From a checkpoint of a small transformer trained on Wikipedia: biases.
Each number is 128 + 24 x the weight over its row's rms, rounded and kept within 0 to 255. Layers, rows and columns count from 0. Numbers have three digits each. The size before them is the row's rms in percent of the matrix's.

# layer 12 attention key, 192x192, rms 0.0846, rows 36-63, columns 0-191
105:124104183112161151110140132136143144148100103116140099067113095133131129171148112158125145109120108136115173129152112140154141099085081133114161145114097163129156145116112171139164105187125117109112141151092099116103120142094135173144132094134072129140088135161133148128151124134102093181119141133141134109133127123154188129159119117139124142118141161130104148084086106099130131156109086140095096160115106083146145153139121135119140158136117144092116137124110148109137182111127142128152122123140117089118143146114130138126076127140151133064135131151171170115133143157138127145
096:143172137128141124098147129149147089104167161158112158125134093120138137121131147117121124121131147146138137129133115140094153158168126128101191157088158089098114100139133110140122137121124129117146126126129118101185159104135140149131108108151080140099121095136078050144160143175140116148114152127098141166148101111154126146120145103158102126143161134151146134141108082128131120140130122100065178135094093109114088176144135120093144137153097064139172114162131120129128137166143148088144113165111102150103138122136104145108099124122104151101141127109096134116145137124102128104
102:130091134090115148100101145112120118153149211094143125109140158103175184124155133140076130096060146102145137127117123121138089109152141112136082107096129096108131134108167116149130135099112106113137154138122103123131142130142120166131165139137159114131127093114119117102131051124168150122129169132111140134144127113112130143113100125123137094091119104133109120137136120155158143155159141147102146103176134111124093123155130165140161127142120123120066142160142099096103134104145159128098111112151125130166135176135128133169135155120118123153137113139108103157162080088118133161
094:142101122145120138087137110147189102123141104169140133124169095137117087163100090148134103146153132087118149091176118109131140132096126123122133154157146149130136099108117103104095130160135120159179078093147149112137185165139131106173123141149142144104174142149129132104095098126129097110117117129108143160116107122118165120168176141117078139113144082171145142127146149128123145140134084129128121113142159165154097154109143103154107139103072155161126115146128174162100110123111117126114121143120142125082131161131111146125139156118147114161123102117134108122099158154100162147
095:130135098129114119157179152116139111117142105117121125132159139098121144092150075111100073176136137117106126147102118145128104105120143159134166107091108120120124088140168098121138139171111125069134096157133162130117156134159132091134124131121094101131119127152158162106126168092155104112087080121108144143118163122145137142060106118110124147136146134102095116122128125111119111100091054087178106145117122121121149146117117144115117148103119156150109129150122119127155125123153088108146079109134136154136087125127111148111185070161104140134108148112096130150134127118129105148
107:120117145123140108142137118073120124104115109115105145096144094144140110141118089149109140141143145092102133136114135146106160086117133151166132153125140080119128149152104098145128131164113176116121133159141134147141142134111169168159155117171073108066113132154112144169176126135123102154110108095131106085135118141160106120124129161142100148137153122148157106117113165135105162105119071116085088125105150127129127156116121126093147126160093176134105122121068087118164154127136122116122138144109146139170134139122088146154106088135113105126111128149178133117126152070168118125
099:121157123146110135109119169155124090175155146128113166165129079144121127153113108134089110114130084132112158123131108127117162139135090130107160151147134153081127100132098115147087153146136089111147099114153084171090117140155109168145127151117059139093120163138149188128111145162150128132110093121129137133109138126136133111113102156125088139131089097149115143144141105151117092128114116139141175099125137118130117109154137169160110177128141109137119115173149161121084098130121167134141142125151119129094085145101108156119093154111130133149126134143062150141147113145156151094
095:127117078130146111133140150150142118130137162188161107132144158139122111154132136094139149090090104087162117157116134145116171166079134177104157119212163150088143148121099148121109120131165156160156119147152135128123175186133107168122141089127147130137118154119153157108112145113136157113147139112162100124131119109119110137148135104128140160096127112133134100127151122120089120130142126125130080133135111166129179113142146134132103108129124140087103135160118093165097110123132110120184133117144105133129111118176108085129112118171155173152109145154131109126108157110127130155
097:149144109091147086080137107144121121154095157142113110082142133150089116157144134092103091143128147144144120126086120113111108123185101116124165146143149129150121105192119108137148118189131140127140156167178146120104139150161135122105137114097134173126098129176117122120123098114130118113102122134129165095104076098166130103105150117184103144133127139118105107162135108069111110095140136097138143159136124144114136108154108105105137174134123090142128137111094155106107136113140168125169090143131156127152114151169113125121125085115110142128136131140184155112141112134127170138
097:104107121168142125127155131115141125094157131131114108161110190100120146136102123139134141135120134160121103144186146172129095073126119119128154116148158142138170145109127138139079122176122133172131117147152147086120102116134116079141095107132137149118128111160110139189129110121061124149149128135177085132147116143107167098086150119126146116119124091159106119099139138145091119114111111109142116126112133129165141105113131128106115101134060110128155130131117115105163118140105134135123083165166076128164117108169128096137155109162118075126133148114123121130156127143129137181
097:132123117145113157142128127101150140104138134117119171110141122098097128150117109107145104111099111099101153093195152111152156126110138166146173118082108126114137120119170139115169129148106130130107119118099128100160138157091159125115146143162096113080171111125102109122138143121114121127126133108095111178128112164096141157111096151156127101150109110183086140151123107159094150119135104080091177100139110128125109139138173124133154139112071134194129168097102111093109138076139146147121105170106102120124147134108150104137105164114097141139144151124136125108119114159121114135
100:157133084157138112143129094137111135115147159114094134117142124162138073102126103100071139136182159137111145130138106166117162110142152153108150120139141125121159112167133098071105126154090138137119124108126132158156166121145165108134133122132097160115090073105133111157110166111154128145085114119119117086094123133169128121157113164129155116128114135118132128141140149096126100080148151060115125130118131098127149164136147138128090109149136088128141136132126117154147197117092107154137114107126135162104140107150070126159128147150133158087146142077126126107141130167111136125
102:150147117115163117124166108137155132123117148154151102128150118145136125181097068114116142122121127126076130131090097133137112110123097131120154143067139112114139149126135145130112126097110105125129110149160105094179082135125157137150089137119118151122159130139152128064111160113107142151090160151096113098111147109173139118172177117134122137120138128101108128094099101129115106162140168142070138139094141116126158144101108115119115137105139113138127118134152158143139134168146124158165175119106168108120145119114121125111112110152179129093166102132116185160090139106165150089
098:118140116130080115114150128135125129145110138138128140135073119145136136111131102139160114127176126170122153106102104154139182166126132126120133135078090131132145123132101164165134130112157100182102138113118132100112158141160111130146127122202101150134080093144106120153092128121092159149111157114137141127162074171162118144127136102147130122129125122124118142101123135133149138107112118155140168169102135105105159169167083121123151161174104114158128111147095181193172139124139097124117109144137133134180144132127101134129114115130117194121125114125145106120094114144139158128
098:111129187104096145110180110130148120107156111095152134115176170157133168140147100149099117129167174104166129157085078135110120137146121133143125147166146123097142140107155130092135175139126140158130139088117094099102102156119120131125155110151103121125118140088098151097083190148147094105122148161170103124116128104182139138116096146128103130142108136134106113131095123137148120092142152124140110165147116155095129108071111110126143107156153134110138119125137113113165130119102101120077105109111144159100125133110159123120111145175160101113123129122183140148141101133132118123
093:135151133106124143163147088120147113128120174158116143114130069137121086155158139085133171089135158137172079142119140118135096161099143172135106113093062117138124119140163138136152152114141101122120158130121171147102169092151135161151115109148097149106099123077130086103146088115104116146086087136123124158108140131143110105146125097180129148134122120140146088097095141126104123122106087119131127117162179144113163116178124138079137103138127109107120113101113137151112105141151096132130144108156127136147125136093121185126154122081108135112151131137117154134151144122129138111
101:107144160096141109121082122154088126104102088119125112103158131145088156145136115121138119138173152157148120131120106111114124132133139156088128090144153102102159147114123157151106119131143123155146113143153110143182111172122149092070161134104133119102133135136091123154153111125110108149172120110158129106124100148171102150135156115169154108139123115159092105104109124143092133120147112147117121123126064120159083101132129105087099120102122128135176105111140159142134112084130170157099122176108120096124155159124189148153091154119117125129147097101164181143133120122136140133
107:127152103146115131135107137147129135115103118158166137119115105164144093157161113163149115125158140111091159126132146148153111139118134115144133112102113085165102164081153115110154163151120160105117152140167134095146162132133087123148114110140109169136128161142107135143075156136050127130107111128127130181125110135115125107122127143162114116124098154128112132102134116113126120158146153132144107103081124128142141174125160151184110108095086079193120122140073164125120075144145124110137170157136165119100149094107144164131132129100124157117140133124084143130098144139123161120
095:151116135127113120123144115158107108119110113111093129115161165170111163092140153140136168132160138132133179122121129117125101184082132108135117149140156155149164085127127141115135115153108122124129153150116151087101107155151149110129171140154110142183179129121115156106144088133097100085108088118107101131141159131091138110146110134054094120100151134144132138116112115131146139066157136114148058145115099113079137110140114144143126147146140115110158091140143117137119115116109123134125100118157158113135099168133138177120071128153126095110158157150133128123128160104126119167
094:110114094137137156142105116160152149143122140098117127128129150169098145130079108127140105130142147144172097161109101117103093062109145126119108142123131106166091120136108095136121103101106152149131158122098109104110090109128148126136099114136170114144149159112114159113166135134162130143135142114115139106135173121091128095091120127114079148133134118145146124127077136178098169144151161155113141166135146148173106128081173116119142124120127130102151095082095112139170151137089203123130153134176121144188115111107133133127148143114125111175131149150137136138132141117167122127
103:141105133133140121149061087137105115160138109115149114129158157109139126089113099150151123163137106096145152099132088124102127075128128126141126116151092083138108146107115121138093113134122134062111145086129131103100133097119132135150104173102151046104141146142137117149132131161141119162170104140159131135127131129143116103170132146091146140157142137139104142120120148131097120144137108168115166161131132098137110109093128157077129109137162168166067101142147140139161104121090123108132150083138090106167128138145103140108136155094134115129099110145138094158104128098133129155
100:148143161107149130173117100192139123118102140112114103131151159121179100107128160083157100134089140119134143130128119117119138151087154115155110120107119098162151116133151138123168131147101121140100121135142182142171170157137072145138139144143037145123122089100106123123137133118124123114138149124127160117169136113127114122170106094112153123117159176115113101091115107132127146109110162118101122084145142080118130161138112118124140161131125103143116122139108130162103177117165153115153108129146147111133094134113098158134102131105159129150160135141083121130124140113094080174
092:110158119133139103128120134133112166107138119118066131151132125154106107191137104133098124113150103146064125118131148117082159165141155121126149087116134123109116160129168104107151162150103142126110158151110105166149110074097126069146142154158131158142111129111153108111126137092124125109116145124135140134144171137112097138079122164112152118101133093093133169111141104103115120147121132173122124124154137124151145190118114143129077139148126108081144128111173106152155108156121130164111114066127137132127156121125145120126165128162137104143177129114115175136161097094126126117
098:109147149072135107119119119102148135121116119105105138123124148144107153112119074109124105150076134176089127130163072152167107137119125116117134143108158139178133113135089159167113148155121113151168122108098112149140161111099115127158101108158105108140129146129154126128134104127117131138097158156122165138127122134075127164155117074161157110116130148092135110155114158142124111120111121126147121131123153141141164094176161108175131184118141147091147109110132128145115177143148136148143132138117146182115128153144126145153110138041134145171120155099122138113125107159107112097
095:108112103125109080127136121160121112143130137124132173142107103141139131147128176135139148085118105176105089139132136128169086197140110108136155153160127147100093120135127120202131158135129110102148121095143122081147097160156119132164148124121130121097098111116114098165143114095137123131145142180151174131087101125133130122187139090125120127153137081162115114114127098123121089164146126142143123136093157133145172118176098143100151108113164129133117144078122153117168130154124128099137125113133132102157164144121133135109096112150136149114174110111094159139142149152107138148
092:133106175150116080137139110113152155138117108146115125163094133112178125157111139118144105111144131117138158093174155161103166134143138110178113126128163128121152171137150101136093146127109136138166139114136120127083073080096101119140139126128105182135121150170140112085077147115086106130143121146113132078167137106079118118113182108132118138103134123135127150129114089126120133137092169133135165093130099146124146138129116137154146116131102163119138179076159146092137127140103182112136115125134132098124134164102157096120141147090106139125101135150107128110100151161133142146
096:126118098155152104103128159165110089132130188123119071094129132126118107130100137125098156108085163154134180096130138098129150115172128119094152142159158129158140122123173101086134128143138128130151154133100143091130099135126167168162136172120126165101136095119121097105129117088143159139133121133135125139141101134134109122129178127154165138069167135127094170140143125165164164093113121131147155116101128121119128120122154143120104147137103133099139130113126110130126160135142148100130173108118129139102130129146103100126094052160122139074111105127166134149149099093153125147
097:159182129101150151129173127110126104123137125132123152173119115130122151116141124143111093101132118115118126144067086166175104147113134155112152139135127128129100128167135139137161142140131128176096120183128094119135124128172113134150109124158124157122123149134138146168161124131130128154099142137115149116118104145127121086137093161141113132125106165123131093145140152076123110131169169150108116123111124138130159100127151145097121151046132169128159128153111116128139147102140142094130107070132098148127109085073141167168095121050122153138156103128107122129105145132098146127
# layer 12 attention query, 192x192, rms 0.0852, rows 37-63, columns 0-191
095:144091140136169117127166125139135138123107129127114101163156140113130154091120085163110137138151132097107163138092167108116107142137125158122065142133082118147152077158115118141168113094120104154072119153141115138151173139098089127140145128140127126144111085123111109175112102143100084096104119143109110104110113080127143109142110168083120073115147092119142123161121106150159118106125067116198133119141137119136125130134132146170127159116149114132096153134122159145154095131150108152119130147167114138116092116127127142097097155130131113124128129118142134133080120144082130084
107:092152109114124078126131167154153118148109137133094146147139120142138138124139165077121158132107132144152125093104118092139191124137116127184164126152139123175138143118082126126176127149096152105163098153088118123119144117166156147148132145104153154128150119148125140135089101122086128159103088141135151092129152153123143111116095144133071116126109116118211098111133088105138090125094115146106146119161126129137129145129105102103114135138092102119160127140175109157161116147118090128143139150155112090133126134114094098109106133111145124161136121105125143160090121134163175117
089:108151144107087151143109126145091096157114131117105163114134130136126143106125175132100119108176101138162100122101184093121117093135136109101110139130170137149106126131152095078128167128124118112127119124143137156142123127080160083163098116162106115142097112193153122139111136129120077154162122146099138153147131166109112135097135129148117127123141087119104108140098117149107098109102161104162158119126129095096169127159157121135122106136116097185149147144148123154118096083133139089116121118121132155131132063145120155125137099120123091109081111139141153159148145130136070132
097:124117156106141160112139149149112106089132134118158149117110134172097135127075137122118137116121133159170134135099104153112088130147111070094141138139105155135145135097156124137118177101135135134137139104135151162119142167080152116132096094111101141124126125084180153143099108121151112150074167187088131144127155103136124130132145110127142127113131098167076107138140194127084132120131144154173150137118156123135093101100140145140117110096112156112155110128129090112162127136127104130126152143146131076136175107134100115151166091090099140147133147154155094134116092114146134113
105:117147138106143108135113137119149096104075125125165137114117104176105151186132106108110099161090113076091122086158117137105184131106126060124167118112147162132117120150121099112145127149117148121107117169131139135154126141137140167122100109126096113124104111134122126141136150136091098131100148178119139153111111123175151147119155126164127176084156119150120096112110148175147133199171121113118115111137139110105095138154119132141133126139134148103113123165138148162099122100136162128164120123139136125113126148109111097156160130130182125159130112066124152142091133146097120132
105:147119117173107125129140142155099104143090150121121111093148111125154143105095170118109153147144119175161179112127108103123136103103151141114136128129115103143108148092087096143120164097127133125142151139144110107096145144119099078082133116138133115093124152106118110150132104116163128188170147125142108055135105114126127150125133093137142109125118092139126103138143092116121091140086122127162158131082121155081161117126161104174142154162142133159120161155101169140153131146138109127140134119118107137166158112135166105163141146139097094099153132117156124126106120106077139073
094:132132173100116147120134080125104096124092136145101145135123127142140134134166160107123144119150115146143145093124103115113113165153137121165134135122105135166041132130109100116100129158114123101141174126149130081133116102132124140172091135068095100137111110072134194105149131144116148115090096108129138130171146145111106111126149150146163119155133121130143151146157149138159106130120173125140154086117106162135151156142132146100113124096100179106147123136116138150095156105116109141109127135138147158088170117145099150111134107112119136069106089114110128118186101136145138141
100:161124122118159111097120143125160152155094177127138124102171101155141097106121075165118107134101072100104113125104120128091093146148135142122130139112130110133179173092113092114093120124107161145143095139127117149109167113116129117137119110134135090119117130112146145147112168132168129124132132139107108134097157112142149099096121118086139122098111100088132115112165193166163127104116177106142127131108145116141111132120154111165117063137135159117128151138094113098138131159130143123118098116141184112125131132148122169116129132085166088169113135114150139142142185118127089150
107:085141167108111128124164141119139145102143110114107101147079161126130121118157149153118128144131135173136097105117128133111149115127130114192114120096072129101131141131132154148146181187164139145119134140134172102143165158089128129158114116141122126112132134135135114136106086117166101089114133157106112119157155115103128138180085136136133108126166131139122093153127113152131078107155156108169111109089128141175148100147092168113136151120127127096125102142157141142109148123099126139065103172137137113117136107133148150110150128082069147120107128114137113176125122113115083100
097:101138158151104143124150116138136090079144093120133182099159123122148164126133138141149093144167157112105104192093129143135116157117147119154147148133144091113142136095103141156116179151170139195111132153138126115122127154132126113131104104163136138149133116157165133181122086150093128147143133128117138132122143112156139105144149115157116113145105129139133112120101068179119161143122138137144105115126129127125132138128096120168125127147072100100156104141143138142130079117118101155082126156143117155130083122156132112100104108140155069131097119113099097113111094173175121116
102:166110128129145087122125108150149131127121139148106160137163070116125115127170097142114104131102127150094107163126160128130149137141154093071142112152117129111091131094141105134123099150172132130096161116132114114178109176129106145152128110123097106187049140138155089103154126121158134102077154112106138168142101124117096153134153115111132185169156118103133151112157148146123125123162128144101111121088122137117112100079128118102144149096106072085122140113109136139127150146107136116156120136126125140138097132118134126113148112113129097116135179175120113165121139165140115117
101:127110178150149111124135110120116119143129128103143107101158128159080130109126156110079149150194152136069142112131154101131125137125145125149114136126117123155127107126139120056167084101111127095129131139149153152129154119135115087106158124092131100140156129152115126148171096084101125106131138116084144070128116147118132152132101092104123111146172139100124139123116145123138135145070154179147153129139128135149154103133180130168113138100159106140113086142102124139156144141145166111139129140132151129121154096118117160105145147100127160132130162167153134120150111179071115158
098:146121113156162100143154132100134138090137130092073124096097139090136121098140121120091114127146153059153155147137129127149118135116138132092121129173131131113117125126151111151153145110119096100084141121104158172095099135094088125105121092132122136066162134124083115153140133139157137100064123110113114148073170111145136110148110120124124100109135148092142158116147095149116091159177137107144118125087104128122140173110143186167094115136141104174101117099133135103124149137120163122141110116155086150088116123140145114149133121131117122087154125132138129148127162129105106148
098:133137130196170155099150133136146123105126122143146113152147098118143147066092094107140146108120142137139125113120141104138148128114140128120168187135132132115122171110110110154097160073112137078106136153125112151149140157099113150136087128104177130158077115105116102122165165120131114117166138158083109147143116128107158122124105111154132149099131175154154099121113100142141112160150145123130157138113138083119116072074153129137154122114108142191114108113084133106123092131128118140143134189114105116118137124110124144111153106141131167115130127102111119118072117160127118149
093:162178110156160118105113182128142140124125146138165109116100118109087134154139103153124143133138110116126121112086101092161095104139139148139142136163137125119107150151121103078168094133101131139126117125162155114178149092075122135106113141156165141118114144099106131106102123109138144120082158085156138144118091133126115141081162157154142102141129123161088114116163100060172105153154124111176076197147093149114140114153127163153163118116136139134115147107146138157129142116123155100155137124119114136126127154143114097142088127135139113133139164097129099129105113120134113152
105:121117145148134133127145138181122152102143156140130116099157102126127147084117117146161126129158134145079136122125101152082145142115077143167075144081141102150127137131123130154117139127137149106112151125130131158113125098103133122098082134137113114134113104160169121159124154140133071143139129120098145108118134119158136079113107102125140094163106152137159112164119115141192148093117122090092118121118152086184102141100136141134140111163166127109124113117130187085150131147105166115142118169107134116092111143114178140129079094160130096121157161134126177112111130151141108144
105:116164139138100088158109118122146139186106121113074152127159115128122125134132138104109122118174164108111067133111144142149094139114143150106114120135149159099122088107160120146170167138116126160112144139098165127156130133082118127125112104176115105091163116143150101143121142126138088155146126130137115094132141114128196100119135070136138128098142105092100140074134135100089109158170182143136125165117115142123146118141130132163151126145130167127120111137163146114159081109108128141120122182127137151142147100129133156158160132170110119104117166110165110170123131115129107119
102:073167111110126146068091110142107123183131167107156173167131124159164113128100100116101113103150117169126150108091104128117135145141114107089144074156100122116124206147113114133122124140152113104151138091133093110157159127090126157127144122147171125111084146145109112123103150179119117112144100141134127123160122169117167104172115142110127116122096099146134129137130127102079090136146111079093122149124155087136115140175148143128148128113109146136139114140133152147122159125132125096111120146105142119101117110115117155152123116128116087160139089106124138177114153112133145146
093:110106155086102110133130109124148084185126115106141137109129115134118132139170128146143117120112090152116118098118168138131157119111137101125099126118111177167124141139178141151103121135142102124141059078172103135135162127138127143086146129153158109103140126130143093110138117105119121138136159153117186157103121124138118142144100145144141064130094161104090139100123123117156178121088095084173099137124111130124095115150127124116098114129144122205094084128125117107159099160136093102144140120114136152097125170152169124128131126115141156170106126117111100105108115111125142134
098:122092144074078134131132158176134137159126157141128151129122124110125128145148119156131159157103140104144082178179148107113152120111111095145137114113166152174124128156146122105149124094173083106156131154131143140152104133158145171148139113124128104147148096167126132128134130132126140204112123124138162100120126140121091132150100126149103135134161131113123124139112106154112136142121132094123154114141131163077065092104125163127151101118183109117138114121193101112137124157113098104139164061100126128141140106140107120107076109125127122160143101132143117120128117119149117094
101:096130132108135169124124143150106120142159168129093177130131128161118131132146082123110123114212149112092110120097154130137107117161096140123148127120115120135139150136109096101154136150123110116108163148119073141129131093120194145120116125117133128124086135132099121094122100149109132094092135132113152148133109125083158113137148182104100072151137091131127061128131155108129113141166081124142157123139162102129140151186086112136146139118123135094148121091142159122161138159095127137160125186148104110080128107138092109144112138127116127122149137131131113140147129130173143107
097:158130120156118090119138139147115131099150138123147126127134136118126140136179123107146103099085135203108146147153140163147126122132125121077163099102118119131150138149134121080138119110128133142162177064168149143149119127194121104132159170128084123162110121170117097126107103124119135098153146104100117101184113118115117166166168101161137116126136114103104169138145137074113124135167100123092146136134112132154147109099142127144084116133101110103121132107142146105116108120094133129139147169098120126121114141072143129159143148135134132161184150158124148123149148162133099120
100:140099150137128153144097156106084106147131094109124148072150095115170085118128115099134095151156149141145156135123122104133086107163142132142142133130153103116055133100130129133134100142100118139086082108132122153081095137126134080101138147116104119098139125128097148125163128126141127113104143140129129130153131110149106158127118136113095122136102121182112102116136137127132158079165109154140134101085095152097128134177138126061136093139134108133095167120101106117186170091111134114139131097136104125081150111108153136102143140122121170146139149156091127153146167117121128162
102:141114077157139124114163161159151155135160141174133108162151148147109126106090138152130120159176144102157129108072122101136140125094119139178100125141144145147128072118086137058119114152101107139174154163116132149121150149113086114106149127118145125124076131111125150130075143121112134117136114130115085130138128145155132159121140176114140086119155157137128140160123089100124109085120186105165131149102095149135123101132130142155167138137142140113099090096130149154149142139118090099120118140092129170083122116158149115123103116111113115122130153130128117105149149141109096097
098:126129154137132131120112133131153149175148154128159099151118163124140137159148119107141148124160137084116090158166113147118133112082153116149171140095093117104134149137152090136084120139121115131138134161127156102092143154152137091150130162156159173122104182144120109149112126119133147107149116129128097112135147132114138147131140136150086114091127087124063064139129110133111078139093080154146138127125138138130164157194078135110106125139110110145175098190154127113089118149123139130115120153130142154111155128110136128099119134139093126160118127140129165132166155146117084110
092:137135098085112107148155141096138134109112144124146103102162116141092139079142118134112079122121133109130107111101170097094103175139086157138121104180120140101122124161104127089149125159137144138127164093118175098120166144171127133144143137101149133150121130122127080106133089178120128102151078116154138120146138128143149132087150166140119107118161051076132138158155136169120104102112135139130167150186141131154113127126108147131114091110125139112122130163129114131106162135092136132082115124154133139168121108102169113127156103140161128119103145157116133160144097122136122104
096:124120115127178106139145120137136127119097133073088164085138132159099114120104150095130133145109112179121168111103119145132115139136173111127129127156121112131132170123173089126141148147129138115117083163116109168175129148094160164080120093145105112130123129111138107134137143100120074157102141133175097132140095135120142137160128137127113137122125129131139174123129137147147141113155135141136157145113121191140113165143117105118176137125168146103135100121121116094114140142171170124110114112126132204085099144148091150152120128167125134117128145104141118144067108111119074156
# layer 12 attention value, 192x192, rms 0.0921, rows 0-8, columns 0-191
095:142097168114095132110148115078120144136130123137139117118100130168140098099115079143186149104087133092137152104106192107131098141142131170133152133139148165118085140166145165132081087095163131131094138100142108136155174115134101125141166115153070140172106139146135106128089137092135146126128125113137142148157137125154153121146139162137109095092124135103120155134106139131094111156129168125114134118122139097112161128114152106129110144097172107114138135136115174121085121124148107087116125165143125097142101136138119145156123170083136146172141149129157139131108176127157151131
096:108157104174151127134182129175104084136110114113138095153156118164119092123113143113117096102165089095145140142095111149116130073116123135129157124094149102094162118096112164144132117163110134133128126134133169109129145162122145141093083165115125111127130172147155136086117098136118130107153101101128106067167155134168103144155087136120132080082151102146105098077160116119176125145104120117094126140127123110180167101134143112130127152132149105153144120167136142126140147144127172144117117142099150152122079148124133124101126129127129131138107125166115110121136143138125173158
090:170172130100116097124151165134096096135154121155149116168142168116121156141112126100106138085133107122095180100173116126142138118154112141124106114095115162091125139121150110131135080130162143136182140097151119127086109134121152146155135152149145121088098125115101084137150114079058155128108128122172117100137137151123123119126118131128112135151113093146124149096114147151117168125145163153120143104104106106124143151150168133087155134141081135134150127106106107145157132120147139105137128130122131065105159132143098154091135120131130137174125126114182081122107091115084114151
101:149128165170128125145145113143144108144139124110114109103104145120100126112143180141089140123102132149114142144129163116127128130138107133153141125137139118121148102112123105122152125106130104104149138117147075112142128132144127082145142117113132132147127128183094110117107115132177123110150141178130126116176133133118146132108104130095091122154158133152129096097129108175101067121096178141116158147154152096125059122153175127129125164081129143132131115114096137157156143162123168123129107146166144126120094100104079119113142137118147149084072093075146164094154100072144111117
112:132129174103166099104138109149133049104115132145150119143142129160115133141153147100095141105124069141126140123156135105146145101142102117125135137114134132099148140147131103140155169112147093099124102130130116077119116154122180131115151157133155140142122120145091093103137132126081140139134132145153162085153147181167146148119098130109116129125139121152137127136094085146099120164067149192126152125137136113141127107181125163118121147115099106126142137128129126169140178144129151132119127141177135106108170061113102139084151127118110145089076122124126147117134104113109137126
116:124178126111120179134171137128148100101137156119160127166171141156129141109130159155093143125126130132108100154133126127160121132135155111112157143140127145102101118125093099132138111081105067136120136153098141095092098165152135122135116148155160160129139158151082124132117138105147117161136131112143109088146149174158153158125120114127098160152097126159097149092133112197062094153107142125112151142133150117136118117145155142093127154114135127132169101100120123182141136148094146137090098136149142134132126109156092129097155146119143149085122101113125133137097071086108123119
107:127114105150166103104095117112115146110108102162101132138100135098175142169085110146129135141136119128152150107138129132098125161155165160133104103116118134108130142166126123174116126102120160115086109108141143130156149113150110148132150148184092124124071133114152114128148132111105120086134140116101117164076097061094131085123148127131135132124130179104116133091123149100135181126154095156111090111109084143115154126138135143156166096176100138141111150152160124104138126093161080155137148112113116096116122168113173158148140134120120114148127166173119133151123122119136152103
110:119132166088150142128130117140102104107133119167178107139140116146122113110127149108119120088135134125111134153150184117137111145109108132121149136084178169137085128123128082194150104126127097087135077120092137091106104113147133097154117122129139144147109167111126123101178091093083141135148129146110108132122157117139118156142075141116130148115115111145156114097134136195122108159144125132131147127118162143140127108192160166100131113144127120131165091139122132142109099122081152138101108127195138106100131116138117141121130105158106172159121080127095136143134151131140124153
105:167113190115150158135112163143123101148138163128095102168167128134117153114126162131114142096128152143139111170154125095148104136130117122126179101169136104174123099119136141156118123102138100099144074128134106095137097141140140084102127119109137136141118153150153074090108113099125115134178169121165116097125115130134107155126109159131134124081090105144108114082118129173149106113147143164150177119124151105151137133139142116108138153087142119147100133128103116135143146127108183161119116142163089133180132106158106154143109142143118091092107104084133116145168109122116126101
# layer 12 attention output (transposed), 192x192, rms 0.0764, rows 0-8, columns 0-191
100:136125100156133153183157085111076132157093106101099154138127135120122155128136133106124095148135137103129147126094083132167141090144174117101124129098093075084152119107128107139128143159143129166116137127131112061144136172117101094119139138098133117099151142135137127114174147117149146137111133139191128145120128157149129154122151116131128143138110122149152125115112147126147118112114148121053181131106138123131118134111157107125134112137144155116141168136149097113095105137111110147138125161148107121176131146085132093127154130151105101158092121101101191099144074114093149136
097:112119106159131094127129152121154122128094138165110121141112102065164094147112135127097132120114157124128151105103120116093107158074084150163137153116112094150111132137135089110075111164102133145141146104122140115159152106156128154136135156101120118120132120153141133121127113072135153084150179114114162162126120120149109140096144142131185117111133141123129114131114123121115169150136137132160139155126133131103108138187129112098150148128137106069125131151128120150104120083158125093174120135127112145200127129126135151156109144075130164114119087148167107118157078155112155104
091:102140113124126162137126108150113108115140142113087130127134134107103079117113100104111134152098176104131099133115164175112145089125129108112106097154116151139110155135166110141100145091134091184088088148085144126144211117171131111094093163124067106185114147114155139122135179134119129157112121160117152147115118087152150158129131107115101126108116099092137108129126146151166103107151074134152112157120112145136147136143111145128119130103121125132122149132139137161101140113140106114134112159176117110164126157123096139151130110149141132121143132140139172158078112156112156147
099:118118128107128128086096131141136078114141103123140104134134139151144159132186153143153147143138113131143135104156090139157153128151138178115151101119117122120115121170179119124117146143138140133123117092114161089098109136127087133126104157135078186120123122127169136162146159094136128157138142130135095181111078122123063088137115134157112123133133105108151127149152121112103141143071114119114162133083121095046084145149099139123128136148141103131141110165136107138108143113136100119123117071133092147121146153129110132136101121148136149119115107170156162107156175149132140131
123:130123182097147146130143086079096046147127139123140159149114124147136153131169136130111126075162153133144137141135149153145131124150150145087147104123116125138106142127135054164085140153145130127122158138116134117142072110185129141144105109117061132131134134119146152112153124107115135154119156143122142144103121106123139096100080108134097104110118101100117110096151126170123125131113149136109128147125121158111137148158134089104122142152156100106145116150138098137109164163121122127170115100120138093108080104103122130146143150132180142127101121133166141128116081142161144182
115:106112150110127107103082108148123071164123105140135160136125119132155113092157135088115091161150105142132134146120132147091162150177141076144105110092116096120159122110125084108139137124128125160170134142088096125105142099151132183128118160127112187157104124077179191163147120124116160162087146124105097125111104140103145133181103143136095148120129108115147123138107107138147112127116103114092151129098155153113115146135110181103096113179120138125152115178144146124103137116093170121162131130133139142113158118114102142119135128123155127120135147127154111103134121119092131129
110:162107124139105121182096133153102168103145141171112120122152151109109131103145134129129108114137138122148121119102138112096131095102102144217137122133130132129105136092102144139087155132147079161108093131148123151147104109114150130122133108135108094081131128164117119127094112132125106151113128131154133114112095112137135104107171126117121124149110136119117144150132083145171090119084132152167154100183129136139107147082144156125155126105162132122108131109092175082152113140082108145113155160137142115119104193146182104183163121129132116148167130148096105140131112109129122123
106:117100177105100124111135109149152059129091137126133174167183123124159146161113195111083136126155170144126130147173162175095119081147125109124132096144108128103119156127172128088135125137151120180128143141109145105126121139142132143119125111131095092116118131153116124104120165146143137118118138144133124114162144096094146124125122134141104153137141097119123137177144088127155107111097108121099141108165150114139124100130151067148126143126126136110118127167157147107093141091107138107127090137090147116140108111147110155138093147124141146067127132083129130093131111139082130167
099:149163146136115085132141142162107060139130140146170124116135134151093144134133113154169129114111112088104140095176135148059118123085135152122146182133138083065147146107138137096118118133145133179115129079161131123158160122142131165136146145159118153128124133133155118115098108114172171118100108114146133161152162124115116122124091133157105137164136094151107149120136108150122104106121133150119112132069143133120118146208084098139123098138125132083129062141145137136126123118145128125145125105124131110138123124117096144126132120116119101105132152120122174110096155135100130149